python train.py --n_layer=10 --n_head=2 --head_dim=64 --d_mlp=640 --norm_place="peri" --qk_norm=true --tie_embeddings="early" --extras=["local attention windows", "value embeddings", "an embedding shortcut", "learned residual scales", "skips across layers", "weighted sums over earlier layers", "capped logits"] --init_std_up=0.0334 --weight_decay=0.074 --schedule="wsd" --dataset="wikipedia_en"
Each number is 50 + 10 x the weight over its row's rms, rounded and kept within 0 to 99. Layers, rows and columns count from 0. The size before them is the row's rms in percent of the matrix's.

# layer 6 attention query, 128x224, rms 0.106, rows 50-92, columns 192-223
088:45 47 19 53 61 60 50 53 54 54 47 43 45 40 48 45 67 51 36 57 54 45 61 34 47 36 56 60 46 40 50 67
090:42 45 54 42 45 39 58 53 39 64 51 68 58 47 42 59 47 49 62 56 43 34 60 75 51 61 47 62 56 50 49 53
101:44 31 71 61 50 52 45 53 64 52 34 40 46 55 54 57 59 57 48 47 54 83 51 47 60 45 35 41 52 43 53 38
088:48 38 72 57 45 49 59 64 53 30 53 28 43 62 58 75 54 63 35 54 43 84 48 48 48 52 38 62 49 35 50 57
087:55 47 42 53 44 57 42 66 64 63 60 48 57 69 50 62 68 46 33 50 55 36 52 61 49 46 38 79 49 40 39 55
082:49 66 42 36 51 45 77 41 52 30 42 36 59 47 71 21 46 32 63 49 56 52 49 44 55 34 58 45 56 55 60 36
083:36 40 65 49 42 56 59 38 48 45 46 50 55 58 38 64 35 48 48 43 42 78 56 56 63 56 37 76 41 44 56 51
099:44 46 41 43 65 61 54 53 46 46 33 54 49 48 45 46 61 47 49 52 54 42 54 34 49 35 51 42 53 53 50 62
088:56 57 59 53 35 41 41 32 55 51 48 34 70 43 49 27 54 55 52 46 51 54 50 35 49 31 53 38 67 43 38 44
091:55 49 62 51 61 56 38 53 37 40 55 56 38 38 41 50 34 50 38 48 39 44 34 63 58 55 61 31 63 59 59 57
092:30 66 38 39 65 73 51 41 43 50 50 61 58 42 57 35 42 37 65 46 44 24 46 77 51 65 56 68 55 67 52 48
093:61 49 43 46 43 51 49 55 61 32 39 54 58 49 59 44 57 44 58 48 32 56 46 57 54 58 52 67 48 49 63 52
096:55 35 33 56 60 54 43 58 41 60 54 61 44 50 42 62 50 64 36 52 50 59 49 71 61 52 36 68 59 49 63 65
086:47 33 54 50 53 48 45 51 54 52 45 51 25 47 46 68 62 65 47 59 56 58 61 30 46 49 46 39 51 44 48 61
104:55 39 55 54 57 55 39 51 66 58 50 57 43 45 42 59 65 53 55 38 77 51 44 41 38 43 62 44 46 48 51 68
163:42 76 38 42 46 41 52 64 40 51 51 50 59 59 59 45 37 47 35 61 29 37 43 48 67 61 48 66 32 62 47 44
154:63 32 59 57 49 55 43 28 52 57 40 49 43 48 37 56 59 49 69 34 69 63 52 48 35 48 59 34 68 36 53 59
114:65 34 47 53 50 59 46 45 51 50 49 59 45 42 35 59 57 49 62 47 64 51 64 41 29 42 52 28 62 51 47 60
144:61 34 59 49 51 65 48 37 56 51 51 55 41 42 42 54 61 45 62 34 73 58 54 44 34 42 59 43 60 41 49 58
143:42 64 45 43 48 44 51 47 46 41 50 39 52 59 54 45 34 51 32 59 30 37 40 46 61 55 43 60 43 60 48 44
097:43 50 43 57 45 35 55 47 56 34 55 39 47 61 56 40 48 56 42 67 44 32 35 46 48 56 42 56 44 56 49 38
134:43 59 44 35 49 43 47 38 40 49 53 38 45 63 55 42 41 52 28 54 32 41 47 53 60 46 42 63 36 69 53 39
079:47 59 41 29 54 65 46 54 52 45 40 33 28 49 42 58 47 51 70 44 60 46 50 63 53 43 53 49 56 46 39 47
086:64 47 57 54 59 51 53 67 42 52 71 50 41 33 63 70 58 46 52 53 50 53 31 46 49 43 56 36 45 51 47 43
075:49 58 48 71 44 40 65 53 34 52 73 79 48 58 56 67 61 48 69 55 54 53 45 53 36 64 40 55 53 46 53 55
086:50 48 58 50 47 50 44 61 61 56 58 50 37 33 33 49 52 54 45 55 70 53 44 46 61 53 71 69 42 40 34 50
081:52 47 51 60 68 27 49 49 44 39 54 38 66 41 56 50 65 56 49 51 63 50 41 65 52 44 40 38 45 51 50 51
087:52 49 48 47 56 61 50 82 45 50 39 37 43 44 43 38 44 45 65 43 51 55 47 36 56 41 51 57 58 54 56 59
087:45 64 43 50 59 58 35 77 34 12 49 37 51 66 53 58 56 48 52 49 47 59 43 52 42 52 35 56 47 53 44 67
084:52 45 27 56 49 43 49 80 56 43 51 40 48 61 49 52 55 47 44 48 41 56 54 47 32 51 44 48 56 55 60 63
203:40 71 48 46 50 43 51 56 36 45 49 44 62 57 67 40 41 48 42 53 33 40 54 57 62 56 49 65 37 63 50 38
061:48 56 50 57 36 51 53 37 33 45 49 46 52 53 46 47 38 54 48 51 36 48 50 50 53 49 43 51 65 37 49 45
082:63 36 48 56 53 60 44 53 54 60 49 61 45 47 43 50 52 58 63 52 69 61 58 44 24 38 50 34 64 48 50 59
128:43 69 41 37 53 49 59 47 55 45 56 43 48 58 67 33 42 49 31 60 36 40 36 51 63 57 44 71 30 61 57 37
080:49 50 50 52 56 43 47 53 61 51 60 45 49 72 58 39 45 42 34 51 45 49 35 52 66 45 54 76 38 61 64 34
085:41 62 46 38 45 60 53 55 59 42 62 42 51 57 50 49 49 47 45 47 58 40 43 44 47 55 56 67 40 48 51 49
113:50 51 52 46 51 35 46 47 46 53 49 42 52 65 64 52 34 50 30 51 35 43 51 63 60 61 37 56 40 63 64 51
123:37 72 48 40 55 42 64 50 45 42 62 43 61 28 53 48 41 65 33 60 32 41 55 52 51 43 46 53 36 45 48 44
090:42 36 40 45 56 48 37 65 52 58 55 60 41 51 63 59 54 50 62 53 61 39 60 61 63 45 54 41 46 47 48 48
100:67 51 58 53 44 31 64 27 61 50 46 43 55 39 52 67 51 44 52 41 48 58 46 47 55 47 49 46 59 51 55 50
088:52 56 55 44 46 45 33 45 46 40 52 59 38 33 33 43 50 59 38 56 39 64 49 46 48 40 70 60 49 43 40 47
079:62 45 58 34 56 44 68 37 42 42 49 50 54 37 44 50 62 45 53 44 48 55 55 57 47 61 35 60 48 42 42 57
073:57 49 47 35 50 55 71 40 61 44 33 57 38 67 50 77 41 44 49 30 47 56 60 62 44 58 46 50 52 53 65 57
# layer 6 attention key, 128x224, rms 0.106, rows 50-92, columns 192-223
083:57 53 64 50 22 64 54 49 41 61 38 62 50 54 58 46 61 37 37 37 39 54 54 44 34 34 52 51 63 25 38 45
099:55 49 57 45 63 38 56 64 64 60 39 33 44 50 58 42 49 57 56 60 48 52 45 66 80 62 35 63 49 47 55 54
090:46 45 45 43 57 62 32 40 46 35 51 58 49 51 46 48 50 49 44 63 43 44 39 46 32 44 57 57 44 53 62 68
087:58 69 42 50 55 42 40 51 65 52 37 65 51 52 63 35 36 24 44 40 47 38 61 45 58 48 66 48 40 49 56 38
085:54 43 59 45 51 55 67 35 46 70 43 58 45 53 55 27 39 47 53 48 45 49 50 44 54 55 47 31 57 43 35 40
085:56 72 51 58 55 68 35 46 58 45 64 41 49 51 19 49 49 60 57 45 59 51 56 47 54 50 58 64 37 47 45 31
080:46 49 41 50 67 58 52 47 49 56 61 55 55 52 53 52 39 59 50 73 44 36 44 63 51 62 55 66 31 59 63 59
094:57 49 54 47 36 69 37 42 47 52 58 55 61 67 53 36 55 52 45 47 49 49 44 65 41 37 46 82 58 43 48 50
090:41 58 48 69 42 56 44 50 27 34 40 64 46 47 47 68 51 46 42 45 61 66 31 52 43 52 38 62 60 45 42 49
083:40 34 59 61 54 38 49 48 58 73 50 37 47 59 36 33 60 31 46 53 64 52 44 67 45 51 31 71 64 55 36 62
087:49 34 56 39 50 57 53 48 53 45 64 28 42 41 59 42 30 69 46 65 60 49 45 57 64 60 66 67 39 61 41 43
096:55 46 57 42 55 43 52 42 65 56 59 47 41 52 47 49 36 58 50 53 42 57 52 49 45 55 62 63 52 44 35 50
084:58 36 64 43 55 46 69 47 44 62 49 49 38 43 46 40 47 48 49 57 53 53 47 58 36 47 36 41 49 47 39 65
084:55 59 43 46 44 43 42 51 52 57 45 64 62 60 61 57 70 40 43 43 31 29 57 43 41 43 52 56 61 34 55 63
264:63 31 59 57 44 59 37 41 56 62 54 54 34 46 35 63 56 51 70 38 72 55 57 48 30 45 57 42 64 43 57 63
164:34 61 39 45 56 41 65 57 42 40 49 42 69 54 67 36 42 50 31 64 31 53 45 47 65 60 41 57 33 57 43 36
168:58 44 58 48 46 62 36 42 56 66 51 59 37 45 38 67 65 54 62 33 65 49 49 49 33 49 59 43 66 43 47 58
143:64 34 56 59 53 61 40 51 59 57 50 51 34 52 36 68 64 53 65 30 71 54 58 49 39 48 52 46 59 40 57 66
161:62 40 57 49 49 59 40 47 56 59 50 53 36 50 37 69 58 52 69 35 69 49 53 44 28 49 56 39 64 49 50 61
183:37 65 44 45 53 38 63 55 46 37 51 49 66 54 63 34 39 52 39 65 31 49 46 53 68 50 46 63 34 59 46 36
125:42 78 52 43 51 45 59 45 41 51 49 44 58 53 52 37 39 44 34 60 30 54 50 53 61 46 47 64 51 67 53 38
197:38 70 44 44 53 45 64 67 46 38 48 51 65 56 65 36 45 49 39 71 29 46 47 53 70 58 48 58 38 55 39 40
069:45 47 36 65 62 43 41 46 58 46 37 48 63 44 59 68 53 56 46 52 50 52 46 44 50 66 67 56 39 56 62 31
073:52 51 48 50 42 49 66 55 51 28 36 30 65 55 53 47 54 56 53 50 48 39 48 51 68 40 34 43 50 47 56 38
070:50 54 50 51 53 54 44 59 47 44 51 19 56 42 41 27 46 34 65 47 45 70 56 56 63 42 70 44 57 72 53 50
073:41 45 55 39 47 56 46 61 45 53 39 36 44 55 68 40 59 61 55 47 33 53 51 55 41 45 42 37 58 53 60 69
067:33 56 55 53 36 58 52 44 46 56 67 50 38 55 44 26 32 44 60 56 32 57 51 37 56 33 46 43 64 43 55 51
074:61 49 34 45 52 44 62 38 50 40 71 62 56 53 60 71 34 67 36 39 43 36 46 57 42 79 41 61 35 56 49 52
071:40 32 61 57 48 51 53 44 41 58 57 40 54 39 61 40 24 35 54 56 52 45 58 52 39 60 62 58 44 46 47 53
071:34 33 51 58 48 48 51 48 32 56 52 56 52 61 41 46 42 50 40 52 55 43 54 57 61 47 53 46 50 42 54 60
075:42 39 35 42 48 45 55 67 45 53 46 52 71 63 65 47 50 57 38 62 37 54 52 26 54 54 47 39 31 50 38 40
119:42 71 39 36 45 41 64 44 41 47 45 49 55 48 70 40 42 47 32 64 32 49 37 58 64 61 39 64 38 59 43 38
121:61 33 59 58 57 57 42 51 60 49 51 49 41 50 36 60 59 56 64 34 70 55 58 56 42 44 60 37 59 43 55 58
140:37 62 35 43 53 34 62 48 47 41 53 48 62 55 66 39 34 48 41 70 30 45 45 46 59 49 39 59 35 61 44 39
107:38 79 52 37 56 45 61 54 37 39 52 47 56 55 64 32 40 50 42 64 23 48 51 49 53 55 53 52 39 64 43 36
073:56 30 46 39 36 34 49 36 61 55 44 65 54 50 43 60 46 50 59 54 56 51 40 31 33 38 52 45 53 40 54 59
120:31 65 38 51 55 46 61 60 46 47 47 58 62 52 57 31 46 47 34 61 28 42 51 49 70 47 50 54 40 58 41 30
083:45 19 37 57 32 46 44 37 63 60 48 49 55 50 49 58 55 54 45 40 56 48 39 45 51 32 45 44 42 38 59 62
076:51 60 60 64 46 63 61 31 46 50 38 37 32 56 64 51 50 49 40 52 42 52 60 48 42 48 44 57 66 58 51 56
076:35 37 47 46 66 60 41 52 68 55 51 52 53 45 30 20 53 59 46 54 58 47 46 44 75 43 47 48 30 49 53 34
078:47 50 36 55 39 42 50 92 45 58 48 43 65 61 61 66 55 43 52 50 58 49 34 61 52 59 54 32 61 41 48 45
066:40 35 43 45 58 50 44 54 54 56 45 56 37 43 57 41 38 61 47 54 60 37 59 49 45 38 51 52 37 70 34 68
060:36 34 48 71 61 41 37 48 47 69 58 50 59 52 40 26 50 55 58 55 49 43 47 39 58 36 68 68 43 67 57 40
# layer 6 attention value, 128x224, rms 0.113, rows 0-63, columns 192-223
087:55 63 43 56 32 57 56 63 44 47 49 52 58 52 51 54 38 44 42 58 50 56 50 81 42 46 72 54 56 57 64 57
088:57 55 54 68 26 51 56 47 48 43 62 65 49 50 44 53 61 42 42 54 46 46 71 53 46 48 56 53 48 48 46 42
073:47 52 33 29 53 48 50 53 55 34 59 44 43 67 54 43 55 62 68 58 38 32 45 50 56 66 42 68 53 56 56 42
092:62 63 68 51 29 55 62 40 54 54 49 33 39 38 33 46 32 53 57 65 61 61 35 75 51 57 42 42 58 34 48 40
091:57 39 51 56 40 53 51 33 35 36 66 55 42 74 54 44 57 60 49 54 45 41 46 27 45 41 33 51 43 58 51 52
096:57 44 46 54 54 53 54 41 50 32 72 41 61 47 53 50 46 58 62 56 48 56 57 44 40 39 65 42 52 67 50 47
092:37 48 46 62 46 53 50 59 47 41 72 64 45 59 56 52 72 43 36 43 45 48 36 42 57 45 28 60 40 45 58 52
074:52 53 44 49 58 53 47 30 43 28 49 46 62 49 38 35 43 53 53 48 48 47 70 44 50 57 51 39 54 51 35 51
102:48 57 48 73 33 49 57 43 51 30 46 53 48 41 46 54 30 39 55 49 46 47 59 54 54 48 54 50 56 53 50 48
087:50 50 36 44 66 43 53 29 47 52 50 57 50 45 58 44 63 64 51 47 49 52 55 43 38 52 42 40 50 41 42 57
071:56 59 26 21 58 44 57 76 52 45 53 59 56 56 53 53 47 68 53 59 51 44 43 53 46 65 54 60 62 52 60 38
089:45 45 49 70 25 52 41 29 45 49 54 64 41 54 42 56 51 44 44 53 60 34 44 62 34 47 56 58 43 50 45 56
090:58 46 50 31 55 45 50 57 58 67 50 41 39 51 46 36 35 64 44 58 55 47 27 56 49 59 39 36 45 43 46 36
085:51 55 65 28 54 35 43 39 48 60 38 35 50 47 52 39 59 44 52 49 42 48 41 49 60 40 38 55 55 48 51 58
079:32 44 53 38 54 48 47 71 63 43 73 38 61 67 51 30 54 57 50 63 45 47 45 60 53 54 42 70 45 58 45 44
116:56 50 37 67 44 54 42 36 44 49 57 62 48 51 35 57 58 55 50 44 43 57 64 32 49 65 56 40 48 42 47 46
096:61 57 46 19 55 42 50 50 67 63 53 41 51 47 53 38 20 61 51 55 53 41 46 58 51 64 47 49 50 48 52 37
074:55 61 63 41 48 55 53 32 47 58 59 51 42 34 50 56 40 47 48 51 60 42 60 54 39 68 63 37 53 44 59 42
091:39 42 58 48 47 45 45 54 53 40 42 34 44 61 56 39 58 49 52 49 45 51 40 58 61 46 33 56 42 56 61 66
091:42 51 43 68 33 45 52 43 48 49 56 48 43 38 41 35 37 56 52 53 56 55 53 53 45 63 42 42 50 48 40 41
099:49 39 48 59 47 42 37 44 44 36 62 67 39 48 42 56 54 48 50 49 51 41 56 40 51 69 44 55 45 55 48 53
094:43 54 66 38 45 47 50 46 54 68 47 48 48 51 44 39 57 47 48 51 54 37 47 73 60 44 45 60 53 29 60 53
093:52 53 51 59 42 61 43 53 52 63 44 69 58 63 52 55 54 47 48 50 45 39 71 58 35 33 68 58 58 43 55 59
089:36 43 38 70 56 53 53 38 48 46 25 52 41 47 48 48 56 37 48 45 52 35 48 56 43 37 36 60 55 43 58 64
093:50 57 26 68 42 54 48 57 50 63 39 64 42 49 58 53 47 46 36 48 53 35 37 42 51 38 47 57 49 53 41 37
082:74 48 40 56 53 70 44 24 50 36 59 52 56 56 51 59 51 60 49 50 51 55 58 35 37 53 72 33 59 52 45 45
081:70 57 56 67 53 59 45 40 61 36 59 51 40 45 54 43 46 72 45 62 53 44 50 62 40 50 58 49 51 58 58 51
082:37 42 67 51 66 51 38 43 57 55 45 53 52 56 58 55 65 26 38 36 51 48 52 47 55 48 41 55 47 50 24 67
101:53 47 47 50 55 38 46 37 47 41 59 42 55 44 44 54 56 57 53 45 48 61 70 23 54 52 56 53 50 71 50 42
083:54 60 47 27 66 44 43 54 58 52 51 55 43 48 42 51 52 54 49 48 56 61 38 31 51 52 58 41 41 40 40 32
089:47 51 55 45 22 51 55 54 46 65 47 62 58 65 40 43 43 58 52 57 46 44 55 72 52 50 47 35 58 33 51 44
092:47 44 61 53 34 68 32 72 56 48 64 40 52 63 51 45 46 43 44 46 52 33 32 60 54 35 45 58 40 51 35 43
103:55 50 62 45 71 55 49 36 52 44 61 62 61 47 48 67 70 42 57 47 42 57 62 38 46 51 59 64 51 47 40 56
093:49 54 39 46 57 45 40 64 62 48 31 39 39 33 40 47 32 28 43 46 49 32 43 71 67 58 42 64 55 46 44 53
101:53 54 56 62 49 64 50 70 70 48 73 54 48 48 58 44 40 64 53 63 47 55 49 67 47 55 69 48 54 51 54 40
094:49 62 30 66 38 43 63 45 44 52 38 47 51 37 52 53 36 45 52 55 53 49 51 53 36 37 66 46 57 59 62 48
099:48 48 58 30 61 38 35 47 56 48 30 37 48 43 36 48 40 41 60 51 47 34 55 61 55 63 49 42 54 40 47 59
084:46 48 67 48 59 59 56 62 61 42 59 47 40 45 45 48 52 44 51 55 56 63 50 64 54 57 60 53 57 41 63 60
098:46 42 47 73 45 49 53 51 38 43 71 60 56 54 39 60 59 60 52 53 47 60 56 25 40 51 64 46 46 60 45 47
092:42 38 55 30 78 56 47 60 54 34 69 47 50 60 49 46 68 64 54 57 46 51 44 52 46 49 51 58 44 46 55 57
098:57 53 36 51 60 56 43 36 47 48 51 56 51 45 34 52 59 53 52 50 45 39 47 33 44 63 56 48 50 53 31 45
090:60 63 25 47 39 51 67 58 42 58 29 59 48 32 49 60 30 54 53 54 57 55 43 57 46 51 64 37 60 50 55 40
072:35 42 75 63 38 66 31 55 54 53 70 55 69 65 43 36 53 51 47 57 53 56 49 57 56 33 33 63 42 52 36 46
090:39 53 59 57 61 47 35 43 55 31 52 31 54 48 57 52 51 47 54 50 30 45 59 52 56 64 55 53 46 68 39 43
093:49 57 64 20 62 35 40 40 45 40 36 39 53 32 47 62 48 44 54 40 50 55 50 38 60 68 48 45 46 60 37 46
102:79 50 50 57 51 60 34 48 64 55 58 40 50 63 63 54 52 52 47 49 50 39 55 56 47 46 57 59 37 53 63 60
082:22 46 76 54 26 39 44 64 52 51 54 40 45 49 46 29 51 28 50 53 53 44 54 69 59 33 40 55 45 52 45 54
102:43 48 47 57 49 49 57 55 54 70 50 56 49 52 53 49 42 36 49 54 50 32 56 59 47 32 53 69 48 52 62 46
094:67 63 39 25 50 48 52 36 31 44 36 44 43 50 48 69 38 51 55 42 50 60 51 38 49 72 50 42 56 53 36 40
077:49 54 21 35 51 39 68 58 41 43 43 44 54 54 52 49 53 66 63 63 42 56 56 46 42 59 62 50 59 52 68 45
083:51 45 51 52 45 57 57 35 39 41 49 45 58 56 34 46 47 55 62 55 50 46 52 57 41 56 38 48 52 51 55 50
088:56 60 54 43 48 48 46 45 55 67 37 47 47 45 58 53 36 42 48 41 57 54 40 61 57 58 47 49 50 51 39 47
083:47 47 55 39 47 57 34 67 60 44 53 49 49 51 45 53 44 46 53 39 42 52 57 49 66 62 47 54 47 49 34 47
078:32 40 38 48 33 61 44 74 62 40 47 55 53 53 49 39 45 41 51 46 39 42 54 62 61 47 51 52 44 49 45 46
081:30 54 51 43 68 44 59 59 67 57 55 51 59 32 34 38 52 47 53 46 57 54 44 45 44 41 60 51 50 47 41 36
087:53 49 35 53 43 52 49 52 41 35 51 41 58 50 46 51 41 50 58 49 43 38 57 38 46 46 62 38 48 62 42 35
098:53 49 54 66 39 60 48 54 48 44 60 32 51 54 50 39 44 50 50 60 56 28 44 71 51 38 59 61 45 55 71 53
088:59 47 57 38 45 51 45 42 44 30 43 40 36 56 51 49 43 53 48 46 47 41 50 50 51 63 44 41 46 39 46 61
077:53 57 55 59 46 43 60 36 49 55 58 45 60 63 54 47 57 64 54 49 46 46 51 41 52 42 61 52 62 46 62 52
092:64 50 47 57 49 47 63 42 45 61 40 66 38 49 44 62 54 53 54 54 56 54 52 52 34 51 65 54 50 51 75 69
077:44 41 65 48 52 64 45 78 68 49 69 49 64 49 49 54 59 51 62 50 43 58 48 60 60 45 43 49 48 50 28 34
089:44 56 45 60 41 48 56 56 28 42 27 48 49 41 47 66 59 36 46 37 49 59 51 36 50 52 59 40 56 43 47 51
104:55 37 34 68 57 49 36 46 55 47 51 71 45 45 46 57 68 52 45 40 44 48 57 26 40 49 53 53 44 48 47 51
087:44 58 44 40 55 43 56 65 61 41 45 40 53 51 54 48 47 48 50 53 59 51 39 60 56 47 48 55 58 46 66 49
# layer 6 attention output (transposed), 128x224, rms 0.123, rows 0-63, columns 192-223
082:42 51 37 54 59 73 60 39 58 49 44 70 55 32 32 48 47 41 57 60 43 39 41 56 45 48 69 65 48 59 47 58
086:40 45 30 36 47 38 47 52 43 37 55 47 64 61 41 41 52 65 76 52 46 69 50 43 58 53 37 62 60 57 57 60
109:55 52 56 48 46 55 73 52 32 47 53 51 19 50 49 59 55 50 51 59 51 54 46 55 32 39 47 60 52 52 52 44
092:34 50 49 46 56 49 66 52 40 45 46 62 75 43 55 56 57 53 59 48 52 71 51 27 41 38 76 63 53 80 69 60
090:27 65 53 60 57 39 63 50 49 69 50 35 69 51 44 61 59 51 42 56 45 40 42 67 47 56 47 35 70 43 50 47
102:33 54 30 36 51 55 55 64 46 49 45 53 37 43 44 52 34 31 53 59 44 45 42 64 53 45 42 54 54 51 57 55
089:48 50 66 59 65 51 28 41 58 42 55 47 38 58 60 48 50 73 39 47 62 42 55 59 33 61 47 44 61 56 50 28
079:29 52 34 54 52 48 45 58 44 41 39 54 48 34 68 54 55 46 62 67 57 66 40 56 55 43 45 57 45 47 64 58
099:40 58 44 24 36 73 47 40 39 47 35 53 53 39 48 49 63 39 62 71 54 61 41 49 45 41 44 44 63 54 38 54
091:57 59 45 36 50 31 66 47 24 52 51 44 70 70 61 56 43 51 26 34 52 72 61 28 51 56 65 46 50 65 51 45
100:57 50 63 50 54 59 68 58 35 49 54 57 22 50 51 51 47 58 46 48 51 44 47 55 32 44 56 63 42 47 54 46
088:31 66 53 50 38 64 40 50 65 44 52 47 60 38 47 60 53 51 65 61 39 64 64 50 64 56 46 54 62 60 58 51
085:42 33 59 56 55 30 36 58 60 67 63 39 61 53 56 58 56 61 42 38 44 38 45 32 46 52 48 47 43 51 58 44
094:61 54 51 61 44 33 76 51 27 46 46 50 76 56 71 46 53 55 54 38 64 70 58 33 55 53 63 46 44 52 53 47
116:52 43 66 45 45 54 63 55 39 52 56 52 14 55 48 56 44 57 35 49 51 52 44 61 33 45 46 52 53 46 55 45
118:38 41 77 49 37 37 26 54 53 45 51 39 47 53 46 47 33 67 58 42 50 58 62 52 54 44 35 52 63 58 56 39
088:42 41 42 62 68 39 50 58 35 50 47 41 44 49 54 53 60 47 48 49 52 44 34 32 39 46 62 67 23 48 69 42
103:42 57 34 55 57 39 47 51 58 38 51 46 82 46 63 53 64 39 68 56 47 56 50 33 61 57 56 53 49 53 55 56
094:54 65 55 70 43 57 58 44 47 38 48 61 52 48 62 52 60 58 37 61 54 47 46 59 28 54 63 35 57 50 39 27
101:36 40 80 38 28 52 21 42 43 59 46 44 41 38 39 58 55 58 43 57 51 53 44 49 51 36 41 39 60 64 52 46
103:40 49 83 61 37 51 24 53 56 55 43 37 25 46 66 50 40 55 58 59 48 61 53 68 48 39 32 44 52 44 52 36
099:62 49 42 61 48 59 66 44 42 30 55 58 68 51 70 52 63 52 60 51 51 61 50 38 44 59 69 63 45 51 56 55
094:60 55 34 38 56 51 77 51 58 45 44 52 57 57 48 41 48 45 57 42 42 57 45 52 58 63 43 65 38 57 51 61
087:59 66 49 47 28 70 67 43 37 57 38 45 50 50 48 51 51 48 47 52 57 77 64 51 49 46 43 49 43 51 50 33
097:54 45 65 49 51 47 22 33 77 62 61 49 42 49 23 43 36 56 46 30 45 38 58 52 65 61 31 54 48 47 53 53
091:30 50 36 51 62 38 33 53 55 40 48 52 62 47 48 52 45 37 60 56 47 53 44 59 64 52 46 63 55 58 65 57
081:29 57 48 56 63 33 54 57 46 66 43 54 48 35 38 53 44 36 63 50 51 51 38 59 56 38 41 64 46 60 74 53
088:68 56 45 50 42 47 43 40 59 36 48 39 64 69 60 54 59 54 44 43 61 62 58 48 64 61 47 34 55 49 43 45
100:40 33 55 66 45 53 14 56 55 41 46 47 38 46 70 37 45 53 73 59 48 51 61 67 54 44 27 41 46 24 44 43
088:55 35 71 49 48 40 24 60 56 51 51 47 41 55 55 59 46 67 52 40 52 37 64 38 45 49 45 44 48 42 51 38
090:40 42 53 40 44 38 57 55 43 45 50 48 64 55 62 56 60 63 41 50 52 46 42 29 44 60 65 44 63 60 49 53
089:47 49 52 56 48 36 49 44 59 50 69 45 46 56 23 49 60 53 44 41 52 45 47 48 55 63 39 47 63 46 54 50
101:54 48 35 49 49 45 67 68 46 31 41 46 36 71 58 56 35 43 64 43 48 62 63 50 53 47 46 54 40 46 54 47
090:57 50 20 64 52 61 51 45 50 41 44 51 35 46 61 50 56 43 60 62 43 70 54 38 48 46 49 63 32 44 51 46
102:43 47 48 33 60 38 47 61 44 61 54 49 37 51 12 43 42 52 44 36 53 40 22 54 40 39 39 61 46 62 58 51
093:45 46 41 33 50 73 52 48 43 65 29 58 46 29 36 42 39 44 60 53 45 43 46 55 57 44 44 62 37 50 48 63
102:59 62 31 53 42 41 74 57 45 43 43 47 56 57 74 54 63 44 57 59 45 68 33 36 55 53 52 48 39 49 38 47
088:58 54 52 54 57 75 48 50 44 25 51 69 34 40 59 59 54 53 46 65 56 44 45 65 41 48 69 46 58 55 54 56
110:39 37 81 41 45 57 23 57 59 54 53 47 30 45 42 44 33 60 48 51 50 36 57 72 53 46 31 53 64 56 55 50
096:57 50 52 58 56 48 64 64 42 44 60 55 31 59 60 63 42 59 52 60 49 51 46 62 30 46 63 50 48 49 54 41
097:48 46 55 56 38 25 56 62 37 46 56 42 45 65 40 50 22 55 63 30 51 75 65 33 65 39 45 61 48 61 73 42
090:47 42 41 33 60 58 57 55 45 61 39 58 52 32 33 42 45 52 56 46 47 42 58 41 46 40 54 59 38 51 51 57
074:47 43 69 45 43 37 26 41 64 45 58 45 38 53 46 52 56 48 49 46 56 56 39 57 59 65 31 35 68 49 49 48
109:55 56 60 44 41 53 59 45 43 57 50 44 22 54 45 50 44 52 49 54 53 58 50 56 39 43 43 50 50 48 46 41
088:65 53 57 67 37 25 63 56 35 58 58 43 54 49 57 44 46 52 65 39 61 62 55 28 55 36 47 44 35 37 40 46
104:42 62 26 61 75 36 51 48 64 50 54 53 59 58 33 31 38 32 55 36 42 34 38 59 61 55 40 73 47 54 56 57
088:52 43 62 49 24 64 53 43 42 55 39 45 44 49 58 53 69 57 45 63 48 60 40 48 40 56 44 36 60 51 41 44
097:61 47 19 38 51 74 64 45 61 42 53 47 39 53 45 55 55 32 47 55 34 40 45 45 58 65 37 57 48 47 50 63
104:52 54 38 71 52 23 70 54 37 45 54 52 82 47 57 48 52 50 70 44 52 63 63 29 63 44 57 56 44 48 57 52
106:55 49 59 44 44 59 70 55 29 51 46 58 26 44 55 53 44 59 56 55 50 49 48 53 28 39 51 62 43 48 54 46
086:36 65 40 42 46 64 59 56 41 39 47 61 47 43 58 63 48 37 42 52 48 52 61 41 48 43 60 61 62 61 62 60
088:62 50 50 50 56 37 68 35 45 39 66 51 53 54 36 42 48 50 59 25 51 63 49 30 61 43 60 63 38 61 61 55
082:62 47 59 50 38 34 61 49 41 49 65 31 29 65 43 43 58 63 46 35 58 63 43 37 47 50 36 37 64 49 54 37
082:47 59 45 48 36 56 32 43 42 38 60 51 37 50 38 46 68 51 47 66 56 47 36 52 45 55 46 37 62 41 42 51
086:58 31 65 47 44 61 33 53 56 44 60 50 30 54 61 54 29 49 57 38 54 46 62 36 53 46 47 51 41 54 49 58
085:41 55 29 50 33 49 54 54 45 64 52 56 50 37 37 52 53 44 62 78 45 47 46 60 54 50 33 51 57 39 47 57
097:35 61 35 64 57 54 70 47 51 43 51 71 49 35 37 54 50 26 55 59 45 46 37 60 41 55 54 73 47 55 64 54
110:53 71 30 69 54 45 70 45 42 43 46 52 75 51 67 50 59 44 54 58 55 65 47 47 45 51 70 53 55 56 54 45
079:44 52 51 63 61 55 48 52 48 45 54 58 56 42 56 39 52 57 52 40 62 37 53 61 53 59 57 54 44 49 58 38
088:42 47 45 48 70 56 57 58 53 50 35 60 56 41 54 49 35 46 51 40 42 37 56 65 61 50 55 69 37 60 51 55
086:54 42 56 36 40 42 49 57 44 40 65 43 23 64 49 49 49 65 44 46 47 61 48 51 35 51 45 34 68 49 47 46
090:71 56 61 41 31 59 47 41 47 61 54 54 68 53 32 34 45 67 49 47 59 49 69 43 64 46 49 42 57 37 26 57
115:47 41 84 55 38 51 07 51 70 57 45 37 32 62 47 46 28 62 49 43 44 46 57 61 53 47 25 45 53 54 43 40
095:63 48 49 55 53 66 64 55 37 54 51 61 33 44 52 48 53 46 52 51 61 41 41 44 27 40 65 60 31 38 47 47